python train.py --num_attention_heads=3 --num_key_value_heads=3 --norm="layernorm" --norm_place="pre" --attn_scale=0.125 --init_std_o=0.00547 --init_std_up=0.0279 --lr_head=0.0116 --max_grad_norm=2.0 --train_tokens=777900000
Each number is 128 + 32 x the weight over its row's rms, rounded and kept within 0 to 255. Layers, rows and columns count from 0. The size above them is the row's rms in percent of the matrix's.

# layer 10 attention value, 192x256, rms 0.0601, rows 82-108, columns 128-255
size [107 102 104  94 103 108 104 102 105 100 106 105  99 101  96  96 114 105 103  99 103 106 100 104 101  97  91]
[[ 91 105  74 146  76 151 177 164 144 137  89 150 101 113  80 106  94 145  88 148  79 147 105  75 126 177  93 108 107  85 160 114 152  89 150 125  62 127  86 142  32  84 108  94 136 119 128 161 174 154  55 139 174  35 142 138 136 144  84 153 123 148 108  60 149  88 148 138 129 133 123 147 133 137 119 131 128 127 188  94  61 141 141  96 164 113 127 168 129 105 131 145 139 110  45 134 152 150 146 126 184 116  92  88 130 131 161 151 136 101 131 161 142 161 142 161 121 156 124 139 118 151 143 204 158  96 140 132]
 [170 131 120 143 105 130 148  95 101 155 104 162  83 174 142 182 116 206 109 166  93  86 159 179 119 118 133  96  62 162 120 132 194 136 117 135  68 181 108  99 168 154  51 145 140 133 121 160 112 181 137  75 134 142 131 137 158 154 122  75 107  92 120 139 104 102 142 106  83 154  80  80 147 123 155 153 134 142 104  99 109 116 109 142 149 150 122 131 114 101 123 104 126 136 116 120 106 113 104 159 148 154 147 167 173 145 156 109 120 105 124 150 110 220 125 164 145 159 168 119 149 173 112 128 143  45  86  99]
 [114 106 160 139 131  92 110 140 165  99 161  45 121 114 109  77 122 151 162 108 145 115 169  81  43 152 185 141 156 103  87 181  96  96 138  82 141 103 139  87 108 110 120 129  75 135 172  79 137  99  74  87  96 129 113 119 117  91 116 119 139 156 127 133  81 143 123 138 142 133 120 122 120 174 148 112 131 120 163  85  90 174 118 112 123 135 105  96 159 114  57 200  92 132 197 173 103 143  81 155 128 142 112 103 186 143 174 158 131 136 125 143 157 190  92 172 111 172 145 131 121  97 125 108 142 160 170 125]
 [117 137 183  91 103 175 130  84 175 100 110  89 111 122 192 125 128 143  74  94 108 126  61  91 155 158 136 114 122 112 166 100 124 131 129 132 136 129 129 132 130 141 146 189  91 172 102 104 167 127 102 151  37 133 122 164 101 108 107  53 161 122 131 136 166 108 168 170 128 166  76 150 105 119 100 133  95 120 141 127  85 144  86 131 157  69 143 123 134 168 128  62 132  96  97 151 110 165  94 167 137 113 165 175 100 110 115  80  93 157 148 127 167 175 148 137 127 160 132  93  65 143 141 161 119 144  91  96]
 [170 121 103 163 111 157 191 154 151 102 122 102  41 146 159 125 140 154 101  97  93 156 129 218 105 123 135  55 140 153 154 137 150  84 131 178 139 103 129  86 165 126  83 168 148 151 120 129 142 164  99 157 188 155  73 152 154 102 134 149  74 142 190 129 141 107 108 109 107 113 139 106 101 200 110 188 169 108  65 242 183  88 107 154 203 135 145 177 136  69 115 167 149 136 196 126 130 174 152 112 126 132 154 150 106 140 175 121  71 160  78 118 114 121  48 130  92 134 158  95 126  70 143 150  52 135 123 103]
 [146 146 112 153  52 209 155  57 139 107 164 175 142 109 130  93 153 148 119 188 102  62  91  86 139 124  99 107  96 161 138 108 155 163 140 145 140 167 104 126 158 196  98 135 152 101 151  96 117 177 148 140 132 150 134 105  84 140 125  66  57 109 125  60 147 101 162 138 100 169 135 118 122 109 138 142 157 130 133 125  37 139  79  76  83 129 120  93 119 157 114 126 138 163  86 110 100  98  73 169 178 166 177 133 144 103 123 193 167 147 132 110 200 101 107 107 134 127 106  69 150 163 126 137  98 126 162 102]
 [104 142 115 109 130 141 116 145 128 150 176 172 130 141 114 132 123  82 134 128 136 134 100 139 177  57 181 152 164  87 140 115 244 147 126 111 149  61  91 134  90  91 149  95 145 166 156 149 143 129 155  65 129  72 171 108 127 104 130  96 100  87 182  54 143  82 149  93 134 126 158  84 161 114  54 129  30 158 145 121 160 147 177 113 132 111 138 133 158 197 146 125  99 164 129 131 105 136 146 177 126  68 130 121 116  97 150 134 125 111  83  71  70 142 130 176 125  75 108 186 148  87 157 129  65 133 106 171]
 [109 106  67  84 126 148 100 120 109 110 180  67 165 134 168  90 140 118 131 120 109  56 164 130 178 178 160  91 123 150 151 153 126  66 138 131  91 106  90 140 115  78  94 147 136 182 103 116 132 102 152 149 197 137 171 130 162  91  88  60  85 158 110 143 137 171 103 130  82 122 150 135 136 109 121 170  65 126 181 176 122 109 156 130 172  88 119 108  99 215 132  81 115 149  98  83 186 101 150 118 108 120  89 159 123 127 110 146 153  84  68 209 157 190 138 193 153 102 174 153  85 122  72 152  53 133  97 116]
 [125  76 104 133 140 154 157 128 140 129 135 163 133 135 136 194 133  92 135 101 137 163 180 130  55 156 152 162 151 157 133 115 131 171 123 138  93 119 114 135 169 178 115  93 123 142 138 154 168 100 115 116 109 160  78 103 105  94 163 118 160 124 128  74 129 124 158 155 105 110 146 138 160 108 139 107 125 103 115 201 120 155 207 162 125 112 139 127 149 156  96 184 151 134 124 143  95  90 107 132 123 154 135  83 119 140 121  44 174 111 204 140 108  75 151 147 179 144 169 113 131 131  99 139 145 128 154 174]
 [ 94 129  17 118 145 117 114  88 122 202 174 103 203 163 140 171 112 114 103 155 148 186 124 112 190  76 102 155 139 120 146 176  81 170 130 151 232  84 128 114 143 140 143 145 138 200 131  93  84 164  90 142 113 159 113  70 192 119 162 174 135 185 101 113 117 104 180 178  94 105 133 156 153 131 125 114 101 121 110  80 143 156 149 123 158 134 108 158  71 128 112 108 105 128 171  87 175 148 112 180 109  77  87 187 103 152 179 102 156 128 139 162 124  44 119  85 143  94 113 108 107 105 178 141 114 136 152 121]
 [176 112 117 164 116 134 124 200 153 140 154 154 153 113 196 128 123 151 129  86 150 142 129  93 125 113  64 177 118 117 148 145  93  84 125 106 155 164 136 157  41 159  94 143 139 145 154 138  44 117 176 130 150 189  85  96 126 126  58  89 156  94  65  79 123 146 134  96 141 118  95 155 113  92 156 103 163 118  73 158 126  67 144 151 121 128 129  84 135  74 122 127 140 117 123 129 194 104 172 131 141 109 101 117 158 150 118 128  95 174  90 116  88  96 162 125 119 103 148 113 172 157 112  79  60 128 113 115]
 [ 40  86  89 139  81 118 128 171 120 112 122 163 187 173 141 202 123 161 138 130 135  89 115  94 196 143 195  93 101 145 128 141 157  91  68  74 164 156  80 145 131 135  83 126 153 141 109  60  97 176 107 148 143  89 149 100 129 135 165 114  43 131 143 105 100 163 145  80 144 128 115  81  60 113 169 132 138 138 145  75 142 127 107 109  99 125 152 153 143  74  89  49 115 163 149  98 113 187 207 122 169 192  67 109 109 147 139 167 134  92 136 134 103 143 129  97 119 129 139 135 125 153 153 147 163 164  97 115]
 [ 67  69 128 102 120 163 158 134 123 151 207 144 131 106 136 117 119 137 198 150 107 129  90 106 179 112 162 129  97  91 106 104 135 116 127 141 106 127 171  97 176 171 117 147 128 113 138 176  95  97 133 159 115 160 129 151 136  69  75 158 152 167 165 136 111 138 103 150 133 170  98 135 105 139 114  99 140 115 109 179  61 153  89 132 174 118 139 167 171 165 153  66 157 136 162 178 110 121 106 150  71 120 130 152 106 164 167 142 147 103 120 169 141 105 191 139 222 104  92 140 164  63 110 137 108 168 141 137]
 [183 140 165 119 123 125 129  64 151  84  62 180 122 179 192 133 110 110 107 117 140 163 126 154 114 158  72 129 129 154 165 108 101 107 123 102 116  40 108 183 205 165  93  93 101 128 114 177  87 142 146 144 151 120 152 158 184 123 108 163 124  82 135 108 135 131 115  68 137 128 110 124 147  99  78 115 135 122 165 122 158 158 119 141 171 104 144 102  68 165 112 122 100 186 123 144 156 126 104 172  96 190  59 153 130 142  98 120  41 152 199 107 149 131 118 132 125  91 157 124 159 115 110 139 130 130 156  97]
 [214 177 103  87 139 122 101  81 129 109 114 193 118 156  94 113 143 161 146 131 130 143 134  81  99 115 133  93 144 152 166 181 204 107 133 101 144 175 167 127  61 148  90 186 123  53  61 170  79 132  91 122 118 156 159 160  85 143  91 184  88 136 111 165 123 110 112 139 132 119 194 146 109 148 109 132 135 149 104 158 136 111 170 124 111  99 156 109 151 131 166 106 116  57 171 106 134 130 124 134 161 163 102  98 113 133 139 150 182 108  48 103 150  86 127 116 103 165 143 142 130  92  64 121 153 145 145 170]
 [140 136 159 151 173 175 100 151 175 187 130 122  96  95 163 121 121 167 157 132 166 118 121 150 153 136  75 105 159  65  88 117 149 119  12  94 129 127 137 102 198 135 155 108 126  92  89 130  80 169 100 103  67 108  60 118 142  89 173 151 119 126 125 137 129 152 130 130  68 181 131 163 122 115 186 132 148 137 158 159 115 119 140 105 167 152 140 116  71 101 158 145 143 138 146 188 131 106  87 183 166 140 105 110 141 114 162 130 108  89  81  92 136 138 121 108 121 148  94 117  69 128 136 110 114  64 138 116]
 [ 98  97 156 171 130 123 102 118 119  98 129 112 181 148 127 106 138 129 139 152 136 101  77 127  85 140 165  75 127 105 169  98 143 110 121 114 144 179  69 104 194 169 112 167 138 153 106 122 157 134 123  58 173 123 169 117 171 158 113 137 122 175 132 126 134 137 158 118  65 159 121  91  94 213 128 124 121 113 141 140 106 112 124 109 145 130 156 161 120 141  78 128 105 127 131 147 155 191 143 110 104 117 172 128  80 172  65 140 129 137  65 111 116  85  69  87 128 119 139 170 127  80 115  95 107  66  64 172]
 [119 120 154 108 122 129 113  77 134 176 141 111 181  77 162 145 151 150 163 104 127 115 130 161  85 132 101 119  97  69 121 131 149 113 153 110 137 182  99 138 149 134 113 112 109  80  89 138 112 117 180  73 126 136 125 207  95 131 116 127  86 168 134 127 128 157 131 114 130 112 104  76  97 120 143  91 120 100  87  72 164  93 161 187 138 165 130 143 115 154 134 145 115 114 167  94 112 158  91 112  69 149 119  98  96 124 122  65 107 142 202 129 136 198 167 158 167 107 127 145 110 127  68 129 170 129 162 146]
 [118 123 134 148 245 143 116  67 101 123 147  94 122 151  97 176  93 167 141  67 119  97 105 166 125  95 123  80 131 175 115 115 200 148 174 173 111 131 167 144 111 141 141 117 156 156 113 117 141 172  94 155  98 149 119 157 109 132 159 187  85 146 127  97 111 158 163 165 132  85 160  77 154 122 105  92 133  97  65  86 127  93 140 157 113 145 111 130 123 129  87  93 108 148 161 121 139  61 137  51  77 100 144 139 119 138 145 116 123 105 135 101  58 129 152 127 236 140 149 151 146 148 124 120 137 158 142 131]
 [172 115 149 127 130 123  87 140 119 107 140 157 121 195  91 121 131 107 111 143 170 137 105 104 114 150  74 107 134 114 138 145 174 130  94 116 144 120 115 108 169 132 111 105 163 143  99  87 168 137 181 122 104  90 121 141 153  85 146 128 137 193 128  92  77 133  74 125 149 141 170 104 160 155  94 132 136 147  82  92 135 120 139 149 136 140 156  89 108  99 123  65 165  94 159  81  74 153 135 153 178 165 143 137 136 116 182 163 111 147  76 128 152 129 124 172 178 114 128 159 101 122 110 125 120  75 125 173]
 [113 127 113  88 169 162 150 137 125 117 188 136 112  83 133 106 123 101  52 151 142 138 169 129 133 156 133 109 128 130 171 151 139 144  38  85 154  75  75 139 164 155 142 136 136 164 103 152 122 131 136 113  79 145 155 128 141 162 151 111  98 154  71 158 121 177 117 179 182 154  43 126  94 145 128 157 132 117 143 164 132  96 138 141 168  50 118 137 169 176 105 135 144 102  80 162 146 141 112  88 120 108 101  78  81 155  86 159 104 149 112 124  71 184 137 155 117 124 161 173  99  90 128 113 160 154 132 114]
 [111 121  85 107 189 134 127 149  66 124 118 180 138 109 144 126 150  84 181 177 157 139 129  78 150 103 177 157 136 124  79 100 186  91  81  94 153 125 144 112  55 132  89 103 132 105 173 130 126 164 120 121  86  98 162  99 125 101  90 155 158 164 165 190 106 107 121 150 130 116 176  69  79 135 101 166 124 136 148  96 180  51 119 159  98 144 144 119 123  79 165 225 156 132 130  91 165 131 100 159 104 180 129 155 123 137  61 121 133 124 101 139 161 142 128 102 125 112  56 105  80 144  95  92 174  94 148 143]
 [127 151 112 141 122 129 136 109 118  77  99 161 130 127 110 151 120 122 199 146 200 207 132  87 151 133 121  97 186 164 125 111 133 133 177 169 163 118  70 125  23 147  75  93 124 108 130 132 144  65  59 108 132 111 134 185 108 103 195 115 100 147 206  92  82 142  72  92 159 163 147 142 139  99 163 100 181  71 152 184  97 119  93 174 124 124 127 100  90 143 179 105 178 124 186  94 167 134 162 140 131 180 115 106 176 178 165 110 133 115 138 158 114 180 187 142  87 158 137 123 135 135 127 146 138  90 139  95]
 [ 99 102  93  88 136 138 126  85 104 102 142  79  89 155 159  61 110 172 179 188 125 194 139 195 115 109 164 157 115 109 116 101 132 202 157 149 154 175  59 118  85 153 127 140  96 117 132 102  71 132 154 156 157  96 165 138 151 131 142 131  80  73 144 112 140 115 123 114 127  80  68 148 158 116  17  91 129 170  66  79 179 163 149 166 143 118 127 102 146 172 128 117 119 116 116 138 129 131 154 181  91 129 108 111 165 129 175  87 158 158 134 104 151 161 119 122 170 133 139 130 176 127  95 132 115  97 167 148]
 [139 133 158 152 154 142 149 202 120 142 145  78 104 159  85 169 175  61 135  79 162 163 139 104 128 157 174 109 148 102 161 161 104 102 133  72 183 190 142  81 162 137  93  95 111 128 111 152  84 127 104 105 127 120  61 196 138 111  61 118 137 107 140 120 180 146 162 106  98 148 132 162  82  91 139 107 109 134 204 133 202 198 154 121 153 154 115 156 154 115 142 111 135 163 130 167 149 141 110 154 101 116 141 203 168 191 107 176  86 167 115 126 114  42 125  87 114 121 102  97 183  98 160 123 132  74 143  88]
 [ 58 117 113  96 168 130  91 161 103 144 118 111 100 174 190 149 141 144  95  85 135 167 199 201 102 131 144 164 131 112 127 151 127  98 144 108 142 151 195 152 118 127 111 112 155 166 159 159 111 169  85  67 110 151 183 165 162  90 129 160 132  97  88 137 120 123 163 145 108 114 115 138 124 108 114 148 183 103 108 105  84  67 195 151  97 103 115 156  82  73 159 136 109 173 121 150 166 128 108 168  97  87 102 137 120 148 182 122 111 134 125 157 144 102 123 143 102 207  99  59 134 108 109 170 170 156  69 131]
 [133 142 154 166  94  98 103 106 112 102 119 113 125 139 139 154 105 138 157 163  92  88 133  98  17 142 159 113 132 103 149 142 180  99 172 138  97 105 126 167 121 148 115 145 170 147 118  80 145 109 100 120  84 130 103 139 144 146 106 175 161 103 176 108  71 128  75 125 125 178 176 136 117 128 141 110 159 117  92 159 106 117 148  98 143 126 118 110 107 134 154  60 151  83 115 121  98 154 124 169 204 138  98 116 106 155 101  78 127 140  99 101  60  59 145 120 174 106  92 139 143 104 141 146 156 115 109 152]]
# layer 10 attention output (transposed), 192x256, rms 0.0603, rows 82-108, columns 128-255
size [109  94 102  90 104 109 100 110 117  97 113  90  99  93  98 101 117  82 109 103 109 108 110 104  82  90  79]
[[102  83  98 116 143 147 152 116 125 201 144 182  95 110 129 117 121 157 118 138 125 110 101  97 112 131 108 173 204 156 176 106 147 163 188 146 129  61  93 155  99 132 134 104  84  69 118 142 105 106 124 171 137 149 125 154  91 116 175 116  90 147  81 118  82  95 106 217  59 120 138 118 136 154 172 161 108 186 125 117  97 131 144 100 146 105 191  83 145 139 137  88  89 132 135  92  83 108 113 124 128 143 146 141 102 126 146  72 133 165 153 111 105 105 155 121 200 142  69  92 128 124 144 103 126  99  74  97]
 [119 138 134 140 133 141  87 143 179  63 114 129 131 125 147 163  86 171 130 139 125 107  98 185  98 118 125 160  95 148 109 177 124 126 138 161 143  81 175 166 140 134  77 162 136 121 139 141 125 118  39 144 146 161 180 131 170 164 129  64 131 136  64 128 142 142 113 108 177 178 131 116  77  88 196  78 117 152 162 141 138  98 129 130 182 138 140 142 133 133 107 133  84 138 175 136 156 114 121  84  94 106 170 141  61 150 152 108 118 146 108 117 161 104  91 137 145  80 221 136 128 168  99 130 209  70 127 165]
 [ 81  88  42 139 125  90 121 133 172 187  67 146 139 130  96 139 167 131 147 160 181 127 126  85 106 159  24  97 144 147 155 108 131 176 164  80  52 152 128 133 134 120 111 114 117 134 112 113 130 133 211 177 151 110  56 169 114 166 113 153 146 132 136  95  99 141 148 109 129 141 161 173  82 143 116 114 108 126  88 146  78 147 119  86 184 135 163 132 127 184 181 116 156  60 131 155 132 157 148 154  82 146 132 184  95 130 144 112 134  94 163 102 141 209 139 130 124 152 197  92 126 175 141 146 127 116 184 151]
 [104 149 162 107 167 110 147 171  94  96 129 142 147 178 134  88 179 101  90  74 114 165 137 142 102 146 184 133  53 138 171 165 187  65 120 132 147 104 100 156 130 124 159  82  89  30 152 109 221 122 149  85  98 138 137  85 109 130 149 153 119 199 127  96 126 125 115  78  58 108 130  52  69 154  99 132 148 116 137 118 162  97 124 130  98 152 110 174 166 133 148 169 142  79 104 171 155 119 138 150  55  62 114 114 113 151  99 178 178 113  99 115 183 211 120 107 126 101 148 194 154 128  92 135 113 133 143 145]
 [120 100 155 129 109 127 137 119 174  77 140  81 146 120 148 111 181 157 166  73  90 152  99 135 120 169 222 154 105 137  87 106 114  76 210 183 140 119 147 141 124 107 179 181 130 138 126 174 157 101 145 116 158 141 115 111 124 150 145  92 171 105 161  86 128 181 140 150 186 113 166 122  96  82 155 106 136 180 115 113 143 157 119 135 113 143 177 117 189  96 105 138  80 135  76 139  63 179 153 140 136  95 151 126 108 132 176 123 130 121 123 160  99  57 164 132 104  95 162 102 163 105 140 111 162 113 145  90]
 [123 125 149 106 211 121 160 171 129 162 100 142  77 131 121 110  99  78 172 112  93 137 147 115  64 152 110  85 150 107 127 147 104 134 214 184 109 175 124 171 118 160 140 161 125 119 151 115 169 133 149 123 160 106 131  82 159 206  84 139 108  58 119 127  91 127 124 116  81 106 127 150 154 101 150 141 158 142 140  98 173 138 126  80 111 154 121 109  94 126 134 164 135 139 122 111 149  89 153 147 100 163 110 138  85  72 148 159 114 136 113  94 156 132 124  77 128 117 119 132 116 192 109  94 155  58 109 144]
 [168 165 140 122  95 118 124 126 131 110 122 117 138  65 161  74 109 140 153 107 124 126  96 118 154 154 124 135 107 148 125  65 142 156 121 105 165 188 111 125  56 129 143 134  86 149 174 174 121 115 114 119  71 146 172 137 117 171 110 157 122 187 105 133 185 126 113 124 118 124 136 157 152 159 106 132 149 132 101 152 107  64 153 100 111 172  84 185 136 162 114 165 126 150 117 142 132 140  67 184 132 131 106 160 181 151 114 145 132 148 150  85 115 104 102 113  87 177  89 144 128 119 150 123 146 126  74 165]
 [146 116 163 148 111  83 154 146 134  98 149 141 138 139 116  93 127 104  74 139 164 165  97  73  88 112 124 131 164 151 130 123 146  49 146 104 132 162 157 101 166 140 112  92 196  30 181  49 187 102 156 143 115 137 119 166 155 137  99 160 128 150 147 147 162 110 138 122  72 120 117 173 110 116 153 103 150 138 134 152 135  83 168 161 156 195 151 103  97 171 137 207 129 139  94  95 172 193  76 143 118  68 184  86 128 135 135 122 110 124 128 157  91 126  52  87  97 125 130 190 144 120 132  66 150  93 138 159]
 [ 96 124 104 122 141  62 140 114 205  90 103 152 172 125 160 131 121  82 108 116  89  45 170 130  98 121 127 146 102  94  86 104 179  89  99 179 132 130 111 107 139 164  81 126 121 154 113  44  73 106  89 135 116 120 112 104 190  85 120 119 111 214 150 143 159 139 136  98 145 149 147 107 152 124 166 148 152 118 155 189 103 177 107 157 104 177 142 178 106 127  88 118 132 134 105 122 145 114  91 140 114  90 144  98  89 142 107 128 139 168 151  94 116 152 113 140 136 153 132 106  80 131 141 166 164 184  98 121]
 [139 133 124 141 183  95 108  87 138 156 176 111 108 111  81 133 129 144 144  98 167  85 187 166 109 138 132  59  93 163 147  72 147 115 157 141 114 168 123 123 142 120 149 108 103 179 115 159 129 155 131 149 126 163  82  97 115 136  92 126  90 111 190 140 132 148 115 149 153 144 165 102 158 122  53  82 137 140  95 139 164 137 108  66 169 147 113  36 135 116 134 124 160 117 140 145 170 162  82 147 147 136 132 203 162 160 107 118  95 138 126  93 173 127  48 187 119  80  84  74 136 110 122 119 107 118  97 101]
 [ 89 135  79 148  95 123 103 118 131  92 167 134 214 132 158 153  73  87 101 114  92 161 138 113 155  74 120  86  97 125 118 116 102 114 128  78 137 141 126 175 179 130 117 127 146 102 137  99 133 124 161  64  99 126  79 177 127  97 144 166 123 112 167 178 210 132 167 121 109 144 162 108 146  91 150 141  72 156 159  82 158  84 154 169  88 120 129 103 121 121 142  90 168 137  80 111  91 124 134  83 159 115 119  77 117 158  91 121 147  62 113 136 156  77 106  64 107  42 153 102 122 136 157 171 134  92 103 130]
 [101 133 135 110 132 202 120 135 116 118 128 150 147 100  84 136 122 153 159 155 161 123  89 128 123  85 116 109 165 128 136  92  81  74 189 107 157 116 135 112  84 134 145 177 121 106 118 126 154 135 191 199 140 149 181  82 166 134 131 155 133  69 119 117 175 110 166 130  69 133 158 201  91  99  86 146  86 116 144 155 139 153 138 108 161 120 145 115  94  77 131  91 130 162  84 123 163 110 109 140 139 115 163 158 150 175 132  69  63 128  52  76 187  84 142 190 177 105 134  74 100 131  93 118 143  72 157 154]
 [ 78 167  94 158 135 129 148 128 155 119 131 116 143 134 147 154 120 118 169 142 131 108 128  81 116  90 176  84 123 108 136 121 147  98 113 126 123  54 122 144 106 100 185 112 136 133 174 153 165 151 136 175 136 174 127 114  77  54 142 137  73  82 123 100  84 180 128 101 115 150 139 182  86 165 208 120 178 115  50 141 134 144  55  43 127 138 130 122 111 128 119 166  93 121 147 129 165 170  95 145 164 201 155 126 115 179 150 101 132 141  94 137 129 172 126 104 115 126 132 188 113 131 100 121 114 109 142 117]
 [136  75 156 114 104 102 108 129 128 130 165 119 203 130 152 198  92  97  66 136 112 166 133 108 124 113 114 146  97 144  95 115  41  88 121 147 158 148 159 143 121 192 134 138  92  72 197  86 163 186 139  98 138  95 167 132 143  95 132  65 167  97 182 147 164 125 109 145 124 149 101 207 168 120 137 130 123  96 134 137 127  76 134 124 104 125 122 117  75 126 168 180 133 126 103 134  78 143 102 134  46 152 141  93  56 121 134 117  64 111 166 158 164 157 164  97  81 144 180 118  70 117 146 199 112 115  68 100]
 [112 106 141 126 121 133 119  84 164 167 117 114 195  92 101 121 128 191 130 108 147 137 103 154  78 140 185  90  79 125 143 154 124 188  90 102 172 133 179 107 106 128 116  99 150 145 146 130 102 123  38 112 107  82 226 138 128 148 104 153  98 128 147 140 121 145 164 174 169  96 142 156 112 103 123 163 167 172 115 109 113 209 127 100 134  84 174  91 116 187 152 126 126 129 225 152 123  84 127  66 104 120  82 181 121  86 124 120 151 109 143 132 111  84 129 154 123 145  90 176 152 139 124 130  87 188 137 106]
 [148 149 129  97 159 120 151 140 142 123  87 115  96 130 175 156 181 100 108  85 151 178 125  93 122 107 113 151 125 149 182 140 147 141 139 152 119 132 123 128 107 133  81 171  89  86 148 124 132 103 151 159 164  91 118 138 108 131  92  91 128  92 139 118 104 119 127  59 124 119 163 142 139 149 109 124 159 130 163  59 113 157  79 118 114 109 130 180 203  76 136 150 171 127 187 187  85  83 107  98 148  93 126 205  91 114 117 107 146 119 156 196 135 120  75 128 125 123 109 156 129 168  75 160 128 175 149 131]
 [174 119 129 170 114  71 128 175 172 122 126 126 138 123 147 100  61 138 125 135 116 109 112 165 108  97 102 145 123 158 176 185 103  98 141 135 145 164 204 153 102 106 139  85 145 108 204 125 162 110 125 126 147 101 175  25 148  91  78 100 102 129 112 162 110 148  92 131 128 125  96 158 133 118 115 115 112 181 170 129 135 161  92 157 113 198 133  97 177 113  60 110 126 110 139 155 113  92 165 117 137 123 112 141 128 152 167 112 127 106  85 167 127 126 103 135 133 164 142 114 193  48 184 141 105 132 151 126]
 [ 81  93 102 147 105 127 136  42 130  88 159 120 134 164  87 151 141 130 139 113 106 134 139 178 109 158 177 106 176 148 134 174 117  75 120 178 133  93  88 124 155 131 118 154 137 148 138 124 144 137 151 171 109 170 135 118  67  86 102 120 155 171 136 135 174 107  94 160 128 153 173 167 109 162 181 142 145  91  95 144  97 132 119 144 154 107 106 164 134  99 143 172 114 106  76  99 124  95 124 164 126 105 124 104 144 133 158 131  89 129 161 200 128 125 100 169 153 134 150  93  93 131 133 143  95 180 149 110]
 [135 125 109 114 128 185  79 176  95 144  87 160 119 140 181 139 128 150 123 131 174 147 100 137 145 149 147 117 185 105 128 156 111 116 128 159  96 154 139 149 105 118  99 113 128 192 114 152  81 104 114 161 144 143 129 140  83  55 105 108 118 121  63  87 132 123  80 170 165 231 131 130 115 151  92 130 153  94  96 175 175 119 134 160 143 149  89 110  89 148  92 160 166 191 133  91  67 114 145 126 129 140 130 194 178 115 109 141 157 110  88  94 210 156 101 113 115  83 133  62 129  42 173  95 118 128  98 147]
 [152 123 113 126 190 152  55 129 133 146 180 131 113 129 124 123  91 165 184 147 125 159  50  96 155 120 152 105  56 189  99 132 118 150 142 103 103 125 107 135 142 109 131 136 102  93 109 112 126  92 121  90 110 123 169 161 160 100  60 125 155 205 120 127 155 127 135 128 150 128 148  95 129 113 152 161 140 159 118 117 128 152 139 129 173 114  95 151 123 120 174 154  92  77 186 124  92  77 106  80  79  86  60 117 138 131 176 143 120 162 105 110 176 143 186 151 109 117 191 135  64  92  61 117 113 155 138  99]
 [151  68 145 111 159  67 157 119  93  75 193 141 155 162 181  41 147 178 121  94 121 126  86 146 122 124 104 111 141 174 112 141  98 125 105  95 125 120 113 113 186 135 115  70 112 157 111 146 176 164 123 142 135 161 170  83 144 140 152 127 118 102 100 159 143  67 180  78  68 147 119 184 158  76 116 137 135 122  47  94 203 176 128 149 119  97  68 138 146 127  89 151 104  89 130 119 180 129 124 122 119 146 131 221 143 163 148  96 118 144 104 154 127 162 104  61 172 143 123 110 153 146 138 106 152 103 169 117]
 [160 105 136 127 128 153 145 141 146 180 132  64 119 139 127 151  73 155 108 190 157  96 124 134 152  98 128 101 114 105 128 128 148 131  90 177 117 136 114 105  57 160 142 170 164 164 101 151 120 138 138 105 140 114 109 113 115  94 175 199 135 107 158  75 146 116 160 141 134 128 133 113 111 132 151  57 173 152 136 107  70 117  63 144 124  51 151 130  96 105  73 138 134  93 139 136 109  94 140 114  85 125 111  92 161 146 134  70 122 168 159 159  83 102 123 114 137 183 153 139 188 141 169 105 116 202 168 124]
 [105 118 112 155 123  92  95 158 108 105 112 149 116 155  66 141 112 129 124 120 227 159 107  89 130 130  82 127 146  90 104 110  90 173 151 136 140  76 151 139 174 118 122 160  50 198 180  97 114  75 113 115 186 108 119 142  88 102 142 195 163 152 162 118 181 170 148 143  83 132 127 133 116 125  99 171 113 163 158 121 116 178 125 150 146 143 132 127 132 124 135  99  60 129 156 126 140 126 122  84  86 134 108  98 127  84 147 144 110 145 128 154 131  62  99 125 175 102 129  88 116 140 160  97 119 151 156 169]
 [ 72 150 124 155 145  96 120  81 106 102 109 157 119 109  74 189 111  95  90 134 114 131 136 110 132 128 128 145 148 157 110 100 162 148 159  96 117 150 112 143  74 123 126  82 168 159 118 162 115 145  89 142 169 209 144  97 141 143 121 141 128  96 125 166  99 144 157  76 147  84 165 105 115  93 183 131 178 112 150 104 116 145 143 123  99  80 120 119  92 188 125 105 155 118 181 111 219 115 100 142 131 168 165 146  94 141 141 141 161 107 118 120 138 108 151  97 117 114 121 124  63 195 183 172 123 159 151 123]
 [133 121 146 134 132  99 115 123 126 130 116 137 180  87 150 149  89  53 219 108  61 193 129 112 128 102  98 119  96 144 135 189 164 115 126 140 127 106 140  98 164 115 146 143 114  96 126 145 166 154 128 147  97 114 127 103 107 143 115 118 126 114 162 129 106 157 165 152  94 118 126 158 126 122  89  48 120 159 169 159  74 167  91 143 106 134  72 150 157 101 136 121 121  95 100 140 104 113  86 153 147 190 178  76 191 108  93 172 196  93 174  90 159 102 127 120  80  97 125 115 125 103 158 157  98 146 157  96]
 [118 131 108 147 144  98 123 118 136 140 128 104 129  95 155 145  95 168  75 137 126 126 121 174 166  88 171 142  93  87 185 121 142 119  28 110 177 121 216  83 117 112 126  79 147 182 101 104 116 115  86 169 113 144  83 114  80 102 117  51 151 126 113 158  99 157 160 178 137  94 126 115 159 147 105  97 133 132 144 104 174 155  98 117 157 180 157 144 122  99  97 104 164  62 149 155 105 153 147 114 153  77 157 164 164 136 122 149  92 131 183 133 131 190 126 153 112 136 135 166 126 199  96 202  80 109 146 141]
 [134 120 188 167 199 112 154 149 133 174 124 117 118 124 127 100  60 119 181 132 170  70  99 158 182 126 146  91  86 122 140  65 148 139 112  96 113 141 150 199  66 101 108 107 113 153 174  94 160 138 113 137 102  57 144 158  89  87  92 134  86 169 149 102 173 167 101 144 159 113 119 119 156 146 163 143 125 164 156 167 116 124 156 115 116 149  91 117 107 146  87  95 147  96 148 142 150  88 158 150 128  56 150 125 125 132 115 123 154 126 141 153 146 128 109 167 134 145 179 119 134 112 136 165 113 129 116  72]]